From a checkpoint of a small transformer trained on Wikipedia: some layers without attention, skips across layers.
Each number is 128 + 24 x the weight over its row's rms, rounded and kept within 0 to 255. Layers, rows and columns count from 0. Numbers have three digits each. The size before them is the row's rms in percent of the matrix's.

# layer 2 MLP up, 704x256, rms 0.0464, rows 193-211, columns 0-255
099:138151150124140148053116126131169118082159099115107136106120096083133128168164135160124132130152132152143122142150158106099093074107122128143115152115149130091093126132147109086165146125120127126116120129149083084103123134126124106106167122152107140145134122148143081137126130132104098116061131144128166114169146125130088125104095100145143113140125102120139157112155110086173092159097090113121164118148125114124104092148135168186119143166159132130113099142097137156116118121138099154129123137130142148167125091142120151128107136158137126133110127121103080147129128086079070143121159105110118133079126164084135099082162148112137093105127112135101137135133125134085134126110132150157083168095123170131108152135120123147101109169100102121141105128141118120099125089147154
102:126148130158068101097128146179164149090120110109140150149106143095156113117137124088148117129114116134137136086128146136134137111129095157119113128110089136169161112151142103169091126112122131126122108161094175160130102160138135096119115120150147149132098137104107126145099155080105122105154128112140114126139143141117114120129153143117154119145111090099095121116152105121109146103161065125125123159081123141132138095178080137132091182130201112096138128112157125171191154161084104113112166141102105093143169121090155121120142138133124126161120149118169148165122184146123153099150108142126168117160117119110142108108124128120124118088116123114128143150150118095104131165153144127142132135124080137120128110152120130098109092099143153110178113134146150115149121117071130
097:100164140105145118188114138124142129173117122118130123168140141178159112090148149133134099118152136151177117165151155170081112077157119120107096149101115097176104107166110130152115109170133170141145146159142115127087106120136151135074141115122118137132127135109150103161130120104142140102123101138110131162144103159117112109131162116169152130118130109104117154143150164140154145111136149101147104170150140116178120145145143106110093138154119120150116142092118129140109123103131113144147189139103142130138113118104149160125116127132114131152145168091153165132068131153127158129098144150121087160138140088132103120116111178156147139113169117163104135080102132143133141125117128130130130135129160114171144109193116112125090140151154165104144092091160111108132132066119106
102:121117113148100150158143119107120133125149125150141117155192130113129106115085104107139143153127096139145113095110111102178108115118162109130138118138143104130133151164150134192138099146166123127149130099100108129097125099137124129133111114118086165098122107107104106103116085150179164138132118164113148095132161176111099135126092114102151139123136147112094113174102139144125124118070136160115139150161143112141131090160126162144141115118123157175103177129166140134086102128123139154111138107171097078133115095103105152143153125125126136122090161111149114056148125134092165153144141116098111125129135172166105141167158134150135127174127078151115182136108154168139124126120084120147134106158151141138132132136137152135113125108073127132098132128128090107115114139182120
091:146088120120134126155129101095133101091139114113136123146083131186117128094092068122134132147133083114155135097105078136118141169112134132106163094135122150137109162156118117124118097086139110110148137119125151139122066146138089142119135158141171131101088087126110147115143160111150134119119111148133154150155114107110136149173155126150108132128168134153118154132110148166135102129104070151134155147076095160148114158164117149123095139137169129167099092117139116114137154107172137128133119183136134115108113090150134128141162144160130141118127151142136176143144142150128184105109120083126125153134131147112139139146139106136128113141114182129172140182128138114155123121153111158166183139125127166123153165138147124173107162125133127107102098167141132141119071124138152
099:174125121075126102107133181136151138140101096180139135147137102055135138123142134150103089104174134155123141167133137169141134157082157174124156137162142111147126108152115110146120135147133125108146126138141122129150117151130133148101089126110135088153113150111099129187109136123118072022122153147129079089121148115102083109115078101175133131112145165125152115116153120108129177155125149127095096141138110139109122149096167108093146129101139128169100148117150087135120117136115118137118140135154126151111103112116166153154143166165135133147110119148101141055130145126141064157139100126120115139106124138120146148095138158111111117143153125157123132150157095139133112102133144115147136120140130163147110132111142127134119127135122106135138136137110128096114160154141100
106:128131138133087139096142122145117086169144152094117151102077143151149143176141131112107134113130134120172112139099075189139094146164112167106129142126092116097122112119113114113112148137108119159162127089103152113107104096131120134119151123100153145067103095126131142097143192115114122128104157136170129102164121155086127153117126126143149121167158178131087087108117150127150152095146158148126115152126113149117150103119156168105150122129095121134130124145151092165089127138141159153141107122167132123143194088143147134140103144125149149112115146136106124164138152121110138134137112134108114140131133121146106179143124171116107101103145173118143129125141119103095079122117110102101106148200101139105090123138139130132140186117113082130150154103141111112113167110104117
101:170123078135114128118110109137116148106098158182168128152119149092126100155131103137120121135086110112121121082141123124087132097113110111120096128130137143115126139153140145127134069169126083169126149107147114139138172116136118140133126106086072079104138148142122146101083107111104135167077137132129103127095110126154111153127100152134113127101167120121119117150110091110095099132097103098134158096124117113120124095097073136102109085120175112135107124138140143077145118103141163121121135118093134149142123136135141121124139158092135124153127143116099100159140143097075102113107140133059146148140152118159134167142110188137108116112110150138092171124123155164141173116136157133095129149113117172113097137142089139095145093105125146100132148136129175107159130104153100
100:091167114117142116152134120180118109090133148102117082136127164142142106123100121114136147107160156160100170139116107106107121125139078102127122124156119124153123120143112112112111111150119114106129103154117142146139137129105117135094169107147143125109094100113136138180142073147134077127172165101125116121131175098132127145123121132165144156135151144126171119097110101120101092133181114116091130150080147131139133105173108141153133143161131127139106128101103150127143129142129120094122143149118111126121173167111148080103098167144151162125137143103180142195162142110105183151095076133165124114126122122129135096116123088124132134123188116138110128125148171117121131127137110089082139133121100108090139083130123098124098135150175124144161197119096114144123127150120123
095:135164117147151118095126125127164129142118109079158147107130113098140111119174139127122097142142120162138124139107139118143096105111100148154165115105184136098137147103105094121097132126123136173129118149110102125117157126116124123110144123117142163113108134094165085120153089134108128162109141120122124123197125101113110116110149129088082102162114150134113086150160158129112135113091157128122115115098151110123150153072098160101128103138131136144124101178100092149087117143137151132184104154128122138136127144128134169136140105132137134100102140140140113133152078084113116131130159124138174135099084104151113099126124158112140094127102096091129102108118145083129118145142109108142124145131116183160134170068154119170129142089117104140119158154148190064132152115167121
105:154122125157129146122151098131113111128127140161105112108128113088159118157176137147146147114143109132158108138095146161114132117118116087091154126146145108132154066100182122155102156134104178106112124084160126197102124119118112095093084123124130120112136102130171185119091088133082129146114153125092133181122148149130118145145106092128150136106125157134126126142148106114162126182135162109059128119140113164159087101117157131148147105138129134105151157118137117092110126111118123103155121125146092153160107151114153092121110157112120168143131128144170125107135107098092108115119156096133158107128145156123119107096107147137118113134117162107135135128119176132128091109104145170117132105162155114155109129103124103152060123139114152116124129119145130095148075098114162
100:104117156129073106127111060134102160089120152166176119161141118130131135124128151145115096130134099132125109147143099117142139147141162130115133146112120099118113095130137158093127117118106103133118146158090142107167168117144110118166145147117093137109120175158123107134170098144172140161133096070108093120114154118152089091123112148097157119150138141115124146130111138120077135114124118090130124127115116176116142151152149152134147155134113131124086151132121103111155102095125094104101133139112136087079152153183086090114162108125145111125116118135116092117135095112070153145150125144133169116127125092121129098130118116103146117119105166124096156129114130113093132139086121058156129161094139128154111124200130152181131128089111122109141156159149145111127114157152149
107:098106109107128110206161115145121112145149092149150121126127148160113159114126120145189109167149146171181118084140167108154135087153136139155137121122114131110150156103100113156119126134146144188175153165132149126109159108115145097141114126114104141128159160108138113103152093122178128081093152100147125133105138183147133094095066163123140153121141115129134128149146125135159132124153100144108151134093155113158084134156119136129139108143154128092100109152108168193096086105150139119104111150117093166110159148178129123151150138121155147104108126118147151161126106133101131137131111150106114107139111105147129145184134131100126121106146150138125118140070148127144110145142156107177128144112142126110132123164103126130122141059134111139123112148155152141141132147118122
102:112100102119107152153155086136102106133120129139138078143177121164109149094126086145144091134097127100110086105156109129098152138137134101093113093107127148145123091090131153160112131123154169120142120109112139108137147149137114141152142123133100126143153101141144143094125104153147121135163150149069104131108117126139120128113124159100119119097116105086111115162185112147149156094151119098130163132122101109113126106120100114121128141156134113163101160085081162095128132166146120136153128143132159152113134149121120114134140147126100133169149141110155114167077123135119114067156117114124084096111160115168140142169171087169100130128126112102126110156161142128138106120082136080188139126075145096161120108144118110119115148135076122134147086144111133150177120166136126
107:101119160108121117104154122110097127125154181104105139142140153141152112122092151104136148145125111156114140154054060088137152128129132111092063107120102111103153103123149126156143125102136193124139117094110148128152136142143125138159121116187091154136152134145124141137071105137160103080169113125140167122121114127109144114098113139142122120117151106082153114139126125139121128093115121096121163146151137130161159112140140133145156152099152106134107157105144146115114105109132105137148150096127087153158128136120102100095102129128135150075062114116143069129145139133132122072119133100168152151140116108123142127126130117119069116121101106171140113118121129134127126148161152142143142121132160127158100130143150166119179139122108110137094179137131082136107090166145099
112:148105107160110141134127120125088176119116155128139106110146103159094092086104120137153097129118159168097100136129127090170152145125150096111115098085113111125153134116156120136148111117157131121102104069163133142124116116111090114125119102125114141142127163152099168139138148121138103092168117154133119112139143088156150109166099142099154136154134086146141167137183086119138174092110135157128126133131123128128093098173074100130119138155157116147107080110145148133127136119124139120125169083115155150123132114135142148083135140131100154139119171123157151088104134096144115065110096114130144146134139114109162100164106076119124087124094131102153174148136125167146130154109106141149114151113123098147139159119133136155068127138110131116107139169129117160135091163153168
099:102139097099129139106124094112111137154109094184154111136149103136161119158121104116141122121136145149133105106220134136126175114148134117127146086131145173141162152119128106146132152100111119130124114137102152109080187105099106133104132128140141178140110137111099129095092107148155151136121167097157158112141109115096121116118146142125119108126091128100150148104148161142113108111136120105100120110105115143157116152142091121053138125161109186135118163159118146137120101151097136149140082149159096142100114130154151159119134131124119132125166115123133087115161128146119117138145131153169110159149124120139190122112148141111092167110098122118147087158116112111148192143146120104166162130157162144117097120135173150087123118125136158130130130162125125107199126119132107
103:095154093130124137129097093163115109111093128134153118122133133086170141166118148149149074178159126117100142180166099148099143128117125143143140145111120117104106087120122137119099183119134120122133110138113138120101087117130138092120143154100156115146116120088158128106168112139112071094148194116125105119141123147107135165152129148138169122168145107091126151122167122133141114143140113154132148138054120113178157107138161094092148130111128163085134116105140168116129105124109125115130150162124163132118153138069105104147127143148148126177143163124113101100080135137113097140106121126128080069126153077089119120170165082098137127124129092109129134144125133140127166127117108156139108118151123101126149116107105113172128130137155126134141120104103121148091128109107133
105:116093097098103179116141093148130160100152138132104137152124143129119137093139071161128088094101155139153130145141151115121159141127135094122150127133115081130133124126137126077137101123084121104139107133139139114142100203110144100095098137132138149130127130145082099122156144083080076080126095145114127118101162183131140159130110101156135137090134137151151178120130159158107132129099124134137149145153147157128161125105100104159067100155096117152128060131137142090123174111117127168115103134159147163131141095112169110120096134120150165139128130121124128160113078149141137109115140138146125174141122142111143099079146135120127140111144134124135129138139117108154125110163086163161110124141169150136130120151116110073112122158133134134115088109147139165115105133098138
# layer 2 MLP down (transposed), 704x256, rms 0.0437, rows 193-210, columns 0-255
100:124120113116133118160136142166072124173112176160129153140115134135106116097110129121103093140082124115062112106105139133139127146184139090115136106144119085143119147146142152164113086103122136135140132168099160153105164143144183146165117104073130126086120109108130169136142121117147140121151123130181082145118116114133162144134180132124137118106153123101090139113109153138138116119131129133127140154128111131142099134150123136088142105106119121101134158120143126099147146119104192127122177101113111105092091151092155098139096166101136124148119090150159135145138125137165149132100114131138139136148138119145101177145098126129109137116134155130183098118129141139157098076095125133143099142128086111177132144158151088094146098121146116115098175121120125133140148161106067
103:124106157152113103117109123174165131126132127084130125119126135122096133119103070121112071120131099094114119098134127132162109094110127156118074125131132083117120113133137139086124119125167117132151118170144157153107174082148128137162096118160121109126086125098148093119143165104151131140113136150168120147157082121124097148143070136115140156100093123138105120182138111100130127139087138186129120140122142149131116163147127137145128094146158110134162093139112117130110149086085229134105097108114129114112156134110121147159111122131112150087127146109120088120141138137106125140144107163106126138111133153124122108101111151117105134127124138092128137157175114143135124101125142138166127150108135181100121122108089107172060087118138122125165102127089111160117144113146121
098:148164103180124162119134114125102125100123152082107088120100138110108113104117099162096084134084143132143083140103127093125101122097189153151142099111127116139171121110143151131158106134083151135103157088138088137146137096104103131122120141134145142112110128147146088116101141160119174102115157087118151101146118054125122126101153138085115147153108142106108101150143137092151140115117164139152112077149138111149082135108152126107093112115142155125130137141101127088106149174171153095111148144120085160129104094178107133138106129128165128105121101145177122123134094157116128139113106149133170127090098122186164141136131115115146141134129139136103109134179111111139144126101130154140164124098120115153109142133131159139107129122123131141097099157170122151097148167152138
102:118142070140099107128164103139140114126143112142141155118113151101139084121105129104117088140138153131119171091131103149190099159159141163100137160103114136112112114106136171157153112118149071157108109133153130115130170153141107132119124086108137106125125101153160117122123109106107162132108093177194121147149119122135144135143111094105124132107144138100074120117170117168159138113086148130134105191146128112066099159164132145153157094145105160158121157128108168130121152120123174147107096120127143139140122108139116118112150094099097137139097137131118112076121125147134140131145136158133105115090180124118108160161098118193128133141089125110073162143106198110138137126123117128146112125098134127102108134108099150127125152118119124117115123144100126106142162116139132
092:108143106121157132123149093138105117103138166138090114126131134119147106156135164123102155126115137118138130113159136132163122126134096158138097152133103125153136118131138109138161167154124125147146117143149127145134103154111103139132170146086118138129118168166119094115093154100112118133155158102134148118069114150143115124124124118162112147120143156009112114136131123095137126155113151130132111127155099113140137141137084114120123128137057137133144137135098174120125130139102178128127087107126160154107139145152127111101142160095165141142134108151132129129158110109101112137189124119115132153152127069203149146115113148138124096184128130174127152104157113110162167184130126098141146148137127163082133166114104132097125149102105098119140137119134094140185153126152101
098:084107149123146106116119089125127151135127145111113131123131101107104105163097096121117130135143103145090160094141139101123132113112157112145125156121137156170110139144129110108109109068118153072118145163154127135126180105141126124119136158103143124151135138095123143131129138130127110127178132100081109120102146134138113087177113128146119057072116111119044098169087145103105137136100092134121152144138137115077151162130107148149118132108117126125161137171155151136132129126108140139060107184125141079126106156132121119119115123140148128154079104110170138125122130142120164140143128141102113160147128176124166109136157138141108113115137126120146127158096140113129125126137153134119126090111080089189118183160135156126157121131104112118131154185123132171129111120146112
104:105146148087093159111155134073130064117120137106106155077148108168099128159126137120130156126160217128138140113133126147133109163135084155116129163092163151108144069107121127103151153142100156116140094145101153163138142164136164089127135141122145112142112107146101168096156151104127139130125136092144162156107146104102108091145126123142092112135184118104107095134114128127136115132109136099174070098152116120151132113102141160136145133127151129123118111160143144138144113139077110106126104095141176115139128137148145151101103100130136132096116154150121076071119172132088121112172142097150124133116122107175081130116154158156131111133112176123135155100138126122111137142134117088112140135132132108154140119141141124159114128144116143129123133142131115092178164139143147
102:122118152130089172181153124096152128166126140102161107154129117184152154126128096165153108147181115118164117114126097133117147118114105137114151152140129139086111149142128163117123130130138141123139140115112139113129198151097123129091148113152136162115176110105056122135099084158148116114128117133102143120155129117123144114113148093107130114112145116103150152139173133123110116126121127105102110133080131148082101186120128126108125079164124112132125098127171131136154102134088115122152102178149106095117124087123112148144139111112123149111088146150125143132133136111106132140178123121119133109122130130146168134102146108137135139173109164119123144158181110126095090151171107146110102113104112160155127138115119109126097109134169148115100182175170065145092084131120123
100:135120137134134127087138146141139163156106117098159123123107102129109167136099177168117132132091135123114113115112146134180104061110096146143132114140097129112135154134141153150137141109162118153139134117130143122106151176162089135123129109163135156130134134150144146125123102068159122124160122101152107163083084126116102167146099085099172139164123118102131150123135131118107152124129092123141103177140146105082146134100151144175109119151135127131095138129114130129086148087112137143144139099134136114151152097132100131139153151159141122149116195137143186141115165164095096143116142103156178150130131126143123094136153165142154094117118105092135157110122115103132102150177178112139091157125105144157153127104111122166125104151144152112129056145140132112133134090103094
096:147123146094112117112163106126133119070120166143138106118145098134136144138082147146131146132135159120112125118155125169130176152152134119123127115102149152079115110131129170112169139103166111151072123150082137137120077131177131129122189109128161100139139122136119154115136155146112098075117128166155148134114138140113134145137111135126153135113157109120125151104130147171103149129156105126135147163155113159143134116114163071123127140102134114108108181092161117156152113159132168124129123150119144122116122081157127100146109136150132115153119148145134136114137145162168103147142098117180117138128162181078155171145158054158130147124164123140127159124139146128182124133109128126162096109145112088103123095183117183129169109117139131128142123100128118135096096109126110
105:129159135162144112093115146101122099150103108180090146121086127078142180151112136124118098131104119127127142090119132163142120103132162083104145127116140105150132126121118118159123153113112101088129135120154081119131126139141171150102121102153138154126140123113129120090131095135111100115128119183126161163151077107130163089135133095171159082121110093129124124108095114147185116179113126145108130140152120125142125098148115128164105162115105142133132123099146090091129165148143115159196158117133091099121129132117158115113137123148110130128148108150150142125126130110127176177164141106143149111168122170146108101126134113140178124105101122121157130117129154109123092118123139156111135109094133143125113102099156105120057108165128162157126110137154151108160080099113073
101:147159124118127149153105146135107172136157117157116120168120135105153147134089126108139093158106084146138119142155111115132131089098114116133116181169117146143136110100132135153136172120131146112131134127142100122120158200063154120142143128110147147143187123161124141150126158163095137117166145108137152130113164145137126111155147133129133123124136110104113152102130110122125139189128110162113108106158136143134143129131136109140137097107107140128163144104122128143153150175107126070152133151107096158100144166117164139124160104069118140119134134155189119122085091131143176155144123134107157143083107138161131153100093128140127114146096103146127131145119136110111184145156136122090163100148153106110150164135102115119069127118088110106125113151072140177139127109144177
104:152111136116118155142129086113085101105140136120123070141113175095065146155111161125125120136135132122181117117164117127138153130131136153132156123147124155143110082107070112142153111183096105167140146146139100154085129183105143116125123132151142089121160142105147121102109137121140099109084129137161129105146142148124131108137100155133085118162152096118124135145129127134149115117146147147137137164110155143153143113128120102065152186103157112106095120100143144137096085130138149103112138139100147135164181187111179166139142104095122168154087129109167126137118140123112112169174134137115134107112110162119121133117125121132114123105133193123103114151119153150143104147139123162143105121124128132074108107108178112135118159155119138107115127139135169174100125134102129
101:165112148128098142156112128140123147142087134143105140140090125146103125131126108110121118113172086124166125155148158139141090130122127125147136071128121115141107126088145134127095127132095128077166136083100141089121134144168082101170090175145114102119114108114104095159147131129104113111161142081141114136157134112089144112156122143125109136119086091140117149103139142085145148137139110135169124155123121076141147131126196122098072127105155132131178124098153157130114155073161144106148120135133125140105117129118153112155133165109118133146131099125154135103183111116116085109114142174139157110096112105132103107119111148106134145128132139124190163132099157088135111126114142106122141136186147122157117138157136152167130111137142153157103119154109140124108185079156153
101:131125170109068126121143112113157116120113172133138153147107150124151145117128112152136116149103137129132134122115113137141104167086097123140089074131091096144141124126119082114087146127107183165114166102125131126152158095144173117141164148142165087084112136137143122127120142146120147100123123148152113094137094114143127127122086124143133156168155107159100108117136101097103156136134124092158108179094198159139157128123160121135115114076105152141114123114140124130124110065151140108153155127128129092112130102142139130100148146120141164118101089134126112124131132126156106102111131099121157155131144138081139119125122121169103128162120120119144108158126150121150097128156119126120117143171131144081117120111103151174145119122137093111161109018156139148089130136162115
108:109099135081115137134119118151126169144123136124116136151119135115133136123097140135131150124097166129145106112133128128155163146108111129159123147161115135149139148157110154150130166132134164167128119093158099171156129131107088159166119120120101124129148156116134135142183145142135139063122111161140122070143127102140122124152092126117110148120086151182120145130130121144105107134159053136120185191105147141117110105119123123086128174131104106125121116077117116149160122146109080143137184132150142124146126106147171134112137147086142100096140158129139142150090128145135132078105149142155173131118165116118156120117089148158140118130145116135147153175109117106152142153126134149095125119156146109164166170140112110075134118082160114153114097089151107117118066138110126
100:177105150119095119071131170138179113087120127123150118087100103125122149133129138152108118085125136117113152102118114114113121159137082148113114146135126129124111126116167173097165083109096132121129123076153121150149105169119142136120105132157113074119137099123151146120140182164132088129159139136168128129128104136121121112132144091117136145157158090115093130167138117133102142119108114134128145118128154094130174149158155148135103136115121086140121141136114115106102140131122120094118101119112159099132130121138141133149156159120151171084131186134131115131076118120131157140093134130068097106098133124093094170139121115136149122135137122107123175162169173125095115104126107116108071131155125090168145095138084181141142089165129119134130164100139134186129148106142129
104:124139118093120157129125137150148146147091092128143123094161103153130136136127151128138136081130117147134081125138105136117143140149078139137120118150115164159148097071103124104129154116114161117115106084139158131142149121117142120132089175145169138123130165103124164133074141096127065091129119149093132110145134124135137146141167161150123146113118130186088129136107144091103163108166102140153063106098177124114148095114155143143098142116107132069095155106181105125125159122117163121107124159142122113119161145120127165153127121126168102132111123138161121104131128158113128148123143125117111129175142110118122067101110130099128132125109103103100111167140130151087141124115116110125142150171098141120136163096131104202091147121091111147117112101135131119112144079117160
# layer 2 MLP gate, 704x256, rms 0.0471, rows 194-211, columns 0-255
105:127155111136121170118153164119078084110107120153140107165156155102126110110154168133112112142134139130114138113123179112138098112136127110157097124136169141129130144123124133102201158143127145123105166119100120145150107131119109100117112118094134144169166116186089191120160141118096112149144141130098165123110129106115150128114089139181090109111086124156193139103111130143125096127148167054157131095130135132076151119087102113117156123175109152129152169135131137105142139121150129140118126107131136152098132124166152093121143131103152134168102065112105135144150138137184089130138128153139116130152119125145088133110158137131125112135169123116076110098120109105183108151116115155085144123135145146110116148129146096115116152110109119136133134103122169146114130132139136
096:161110186062128093157116104144140121180121150092117093155118149182140134123081142056168159141147127135130159127163115131142107132116130121131115126131155158131162132148157134121119115121157127157093099147129139168122141124139117081130153169117148140136135068122118085119097147076170141136122113112147117141133117121100143096135116149143122132150113157155158143156141162119091138078160090128085124159153123115124072108155110113099134082125113140125129132159130106127094134107146129137182147112134116131133126149113087092087096120089159127110101119114104121100141125117104166111131152134111073084146141136160152137157150151121147134129138142145160108095123140141159144152157141160104112081134158098114118135143130127133134146112128155100154097156124125134141095083144084
096:100153137113141139107120123138155132145122082155154102131114103179126150103136135109124104115160125140128152104149174175097173118089118141099150138120154168147121120109141116112104106104132163128127087154143151113129098126127141063139172107086138117135125111132127099131122131126118117098115156110150127129137136210125130122121092148174145124120108192106135112145144169132172132134139125128124104133131106097153113157165135130113174106159139097101156143132129104118130180181121129090100111134163119152119147124145125148130082166157147156107120163163134115120122129103088147186177126098154117132117120078090111139107136107129088109116149146121141156116143133120135114107106142087184107133149140118110152121145068138141102184125113121133167147150100140081135109148154135
090:134120143112114113114120128161135173102124163077142102158124114143103155122128123138133158073148156146107085140074105090128161101125088135148124152133110157121101132139143131109127103149131090102145098127130115102158139124150129122151125122110127092155126147115163135116141114110154139147157121147139111137117104114120086157121135116085152089141131083176103112147183136081135130124134100142140116132096115160107149134135185143111149130110101107200101125135143125096117128147086140124113152172121129085151123118093141104108122116105106103089127140144136143140087196130126149106114105133159102115121126145086123085159122102065158126090080147115141104126129115163085105130142115090128116129097078110135143123124131101146134084123125165127113177152156158167084149129146148
098:144193068131111172125108113117115110136125155115133100124153139145117130139109106136139148128128137069142098130140150137133122109151113145146095117144108107183141135116148109141114144121146117099147115137085127159126142113063101115099154138127155173142118121153110119116094122139121129131082115105167156123100096134130132107132143136117136090112111083125195074119149090147181104151132177145117137120104124129149123127107122088130111140168147131116122118092102135141107119118118130130150119057160093184173115115119128145169088113094130134127201159129118113123114098161152159086120164146121091116093135134164071157172135114134161124128163116102123100128155123167138160130128127142116165154168137136123136109138137125151117128103144149137084096119099120126108156127128138
107:146128136125170120119166093127137106107120084151124128136093152095128143126124142098122114151123118139114179097121152134150128123130156125128151150125124126175156119111092147140136091100103103100107134080130133085103157160092164123140126158103108117145136127164107132129130154131107153196100123135103121122165159138124154096129165121156080125103100150146159139136110141120086120162146130130122183080128114113093098136157149120151132137153144137124148148165084142117178128135133139154171080134103110124105128132161123150142153110123157145133156095101170093155152100126111165129108105154101113112148084136150105103093150106129127165128155119158144092156109128089121132078134123152130141066107100125150187122130126144140105168117095131133101110163126120129195139112171128
104:085118168133164144153149126115135107173131110111157141087101173184169124131144109102131162189130158122164127135158153122133102150151150127139129110116128150136124099108088127098135102117116093112140156103096142109112133138108121141137109123163135153133142182126108159139080167184082123140128143118131142135173125160117121113152153120100146126098148154150141154086147143133109114114139128137176166142127124116119074157148163090124127129182124139123147124125153171132144111139099138173136134170166131110137094105126121149093125104114087132092112110134171096167140117123122168119152118117115113143105152123144147155103135103122138145144087123130129120152148129107124170117132046126113128124194104109170121125145119156128146110138137119084074146162124084136128115120115116
102:149119162121144189116112120163129138157132130130153149117121157139155074142119133110132159124117117171127128188166106114135186143113133136156105106122198139160102117112097140085093137155153150117128116125108104098146172116107143128113131110124153100134121133127113126130138107090087162168152116132139114110102149146154142126137163168124078131119116139148132135132114126121092130132115121117157124115080117176121155122112129138091144108162144087176094132141130101090128147098148126157132111149150141093103126107106108133098128105153135136076142112115123164147146090093172136119124131139157120137145123095116126121137119113091059120118158143153117128106108148163163157140092117158088119123155114139092134066168110129115149142119096139133139200159177129119101133149095105
089:140114123127111116117143095161081143138145144174131154130118098118143111117130119113079096142127115140137145094125148136156118171129155165132160143105113145081107122150145123095129140139134154140102134134116134133116099147158098139103131122103141120131137112141134094139158118162133080097073087087075122172136148190139112108121118136131153152148104127152100135152135173152122153190129170111080101157136157125126166115100108153120126097119132128120121116138120155138138148090127145110135147134138167098113148151176092121137110126137130152118123163104108099104133142126107149105125157168196117109104102087100081150145160168121157132099113109131145117118158131155121150156148122122183098125118109139161108169070136129151114114136133169134153115148124096146060102153116165
108:142124068140123142114118165134147180122117102108114129144105128113119125138104104116123126117133115185155079138152131133129130131164131093147104113136143162143129162138133125121135111148164173138129131123120114121142111108133130086113131181105089147148146104113137165133102129086110212124091131137177140125082081139117119141117088162104113059096131134146150104181064139081152092098119112092119171125107094129112130125124090102132110115131102128162134118146117072147136178141125156118108135150139112143141141101111127105136135112110088113120163134150094135104144080115146121118110146115125106158148107141120134169145143114118135119101149152118158132092136160117156110132108161069103158108122153137135116153132096162120105118142122129078125098129100166140167110115130096
104:121117134144124136161143137118143123165151153098177138137097129141131127056135145104155145109160124106139074114143159132075056118146161106109135109126129085103080131120134121109126130103110132120141163134142153159148140086159149100133139111115102135116110140085116093154142131117094135152123122141120112148152142119138138149122102143158127143106142136151114125090127138108153151070136120128127099116107140134149111107157112120136089145157099107118121137154095121105114151102152113168158105113132142186150192089124159129124122127154170110132116103111120147137112106107150114104104110072144108127145143082099159143149072112128135157138118141129115118100132099132172122136091121111104067103120110134096094080159099157122137163166154147126147167130124141132081091161081121
106:103112111148113128090121109141147148118135122136102178095089153111106106170155128146117102154131128158173140116166069119118162129132125151135163128124143165137140157111128166073139064122116108185137113128125122099107141151088136120168138135136116131162166129176117125130128157120123121126107112146177142133117116138112114125128108123119114102151134122142167115137126157123114124103118121161128119120177115123145120116142136071129168116161095070130127123154146135131139063129172156164083112104144171100154136131110125112129183101121121174118116096142146079139153108149144107114117096160114105113141123067127145164132106128067126136097132128096100088119155133130104120135157095122146121099088108132121135123115160121161143125111158130164135157122187116157102096122138102
097:123109140098115100154107153144117133115136138112135166131121103138120128129082130148113140145112090136175138145151108189117141155151117104101181122088162090126138161115129143164099127115125129114130088100101115127117128135153151118136091134122148055139138124113144161116136153126075119093130144143101117145156112126116147100104137149088074146092104135108103149137144101125149149125155134105177150128116112099149195203148133145175115128102103131091163148136099129140133130130121120154144092160126178127063183134170109114138167122129149180151110123138138097125186145140089132102134141147135134131115140142140116109132169155126120120095133113118136143143153146138106130150108133100112099127116117132120078130158141120136164102142107122110110147150170111076153155096110149
109:121127101184162124105155102101115126101132142119120120129109145123114135106121147116062148138121124141119134157154154148160122120152136079111139118105182124169143139129144158128142107124080117164152105124156143135157112175081173161194132134099113106167154135086119132121083169132112218139156150137160181133099148176103147112135154139146075146092144135146147123154144126112150147143152088129191097073148091099134119136101099121148119139133120135131123166141113100117119143138134120130125108160131134128140097138129109128068114131140067144145122137133112121141134125127165104137112115123137097146158146106130100148122165089101154139142146112137108101109138139100115147101131132112088117131111144101152119109127100158130133117131104135088094157115098170106145149116139117
103:109143100167139117077115131164141147173099142134114135086139084086122122145137113084107106114140152103130161120134134132133104126154135106103135097082140140141115108116130124168138119105084124117126079094132119114095195130086114159144131152106130111126138139155091164098081166105139144173093122152115167111191130140126132077118101115130075157137160167128145121150103146151131123149107148155098150104128135161139121133128113096146120090169146141140112118169127091125120144178101187129114107128102136120101107119136128095143107141117143157108129124140160106141198119134155140115102099122137140126098097158117116086131135128165130097127136126112128108127149090102106152117087097112132163117136164125144124157136129136103116150171084092130129118120093153093143081141141131
099:118148145132121110126150108096132154171130149127129112127145117161125121134088123110139127149169200105173106113149108150107130130106159151118147103099129133150096145154115114098110157033122140102148092119103124124139131119123127150169140109175152145159184160132091111131108101151102136131125125121136140133123116133138115153128094130158132121081133157147148128091121143137104129143149143160130086133117140115148161125145118100112130140130107121113156113102115174172147136142129131129135110117165127114100127096124147181167131089121138105111101116098143147125082154125102119120178151182163132098159179113098146110126093122088130128081077109124092140110192156145164167106145123118131113146122098090081126104085141115126119074125142111112105123137124146137112103136091104
113:103110160146154152108098158155130128170110079133092164145093126135137123128137137129095136124137163099152163128150178105151106170139140133108177170115150122111106114111128167085094130111151101156093107150109126105152135124098129144151111136127110168136150157182127112097113135147098114176125151145128146118100126152127141122099119141140127121122124144086149103158162126084158110110114172111111104085118134146121161148078135142146099117138127124118164131139071126127117159106122115077097124155144141160136088125167111096120139136114149150109139137109114072160105113168117145143119159136128074160148112093124141155162122112144116128103164134136108176146134129121130168140129116146099169076078135095139093166156112136116105140158107143074162101137115152112136156145124142
110:120128131122166134083160145135143142143139128099139088107132183181137106125149138165117130121126117110137074110126128104098110116103137135175133116138143119146149140145110162117074154174147152114161124097177147126133137143134138123086121107096148151160176150133152121147179139116118106107133164145143132140098138151081100163151097112145097120161147166120158133151098123123145119154121165154144146161131122131096140149140155093105130101155096087143096145150139097102102106141083140115106113129115165117105111127112128098134104126080122117101147146167084136113130138134151110212148191112105158121162111120141125097139133122093101163149112123102124143122136161106159106136148157122131098155120095138109144086147147076187112113129123129146117116108114141135082122135124158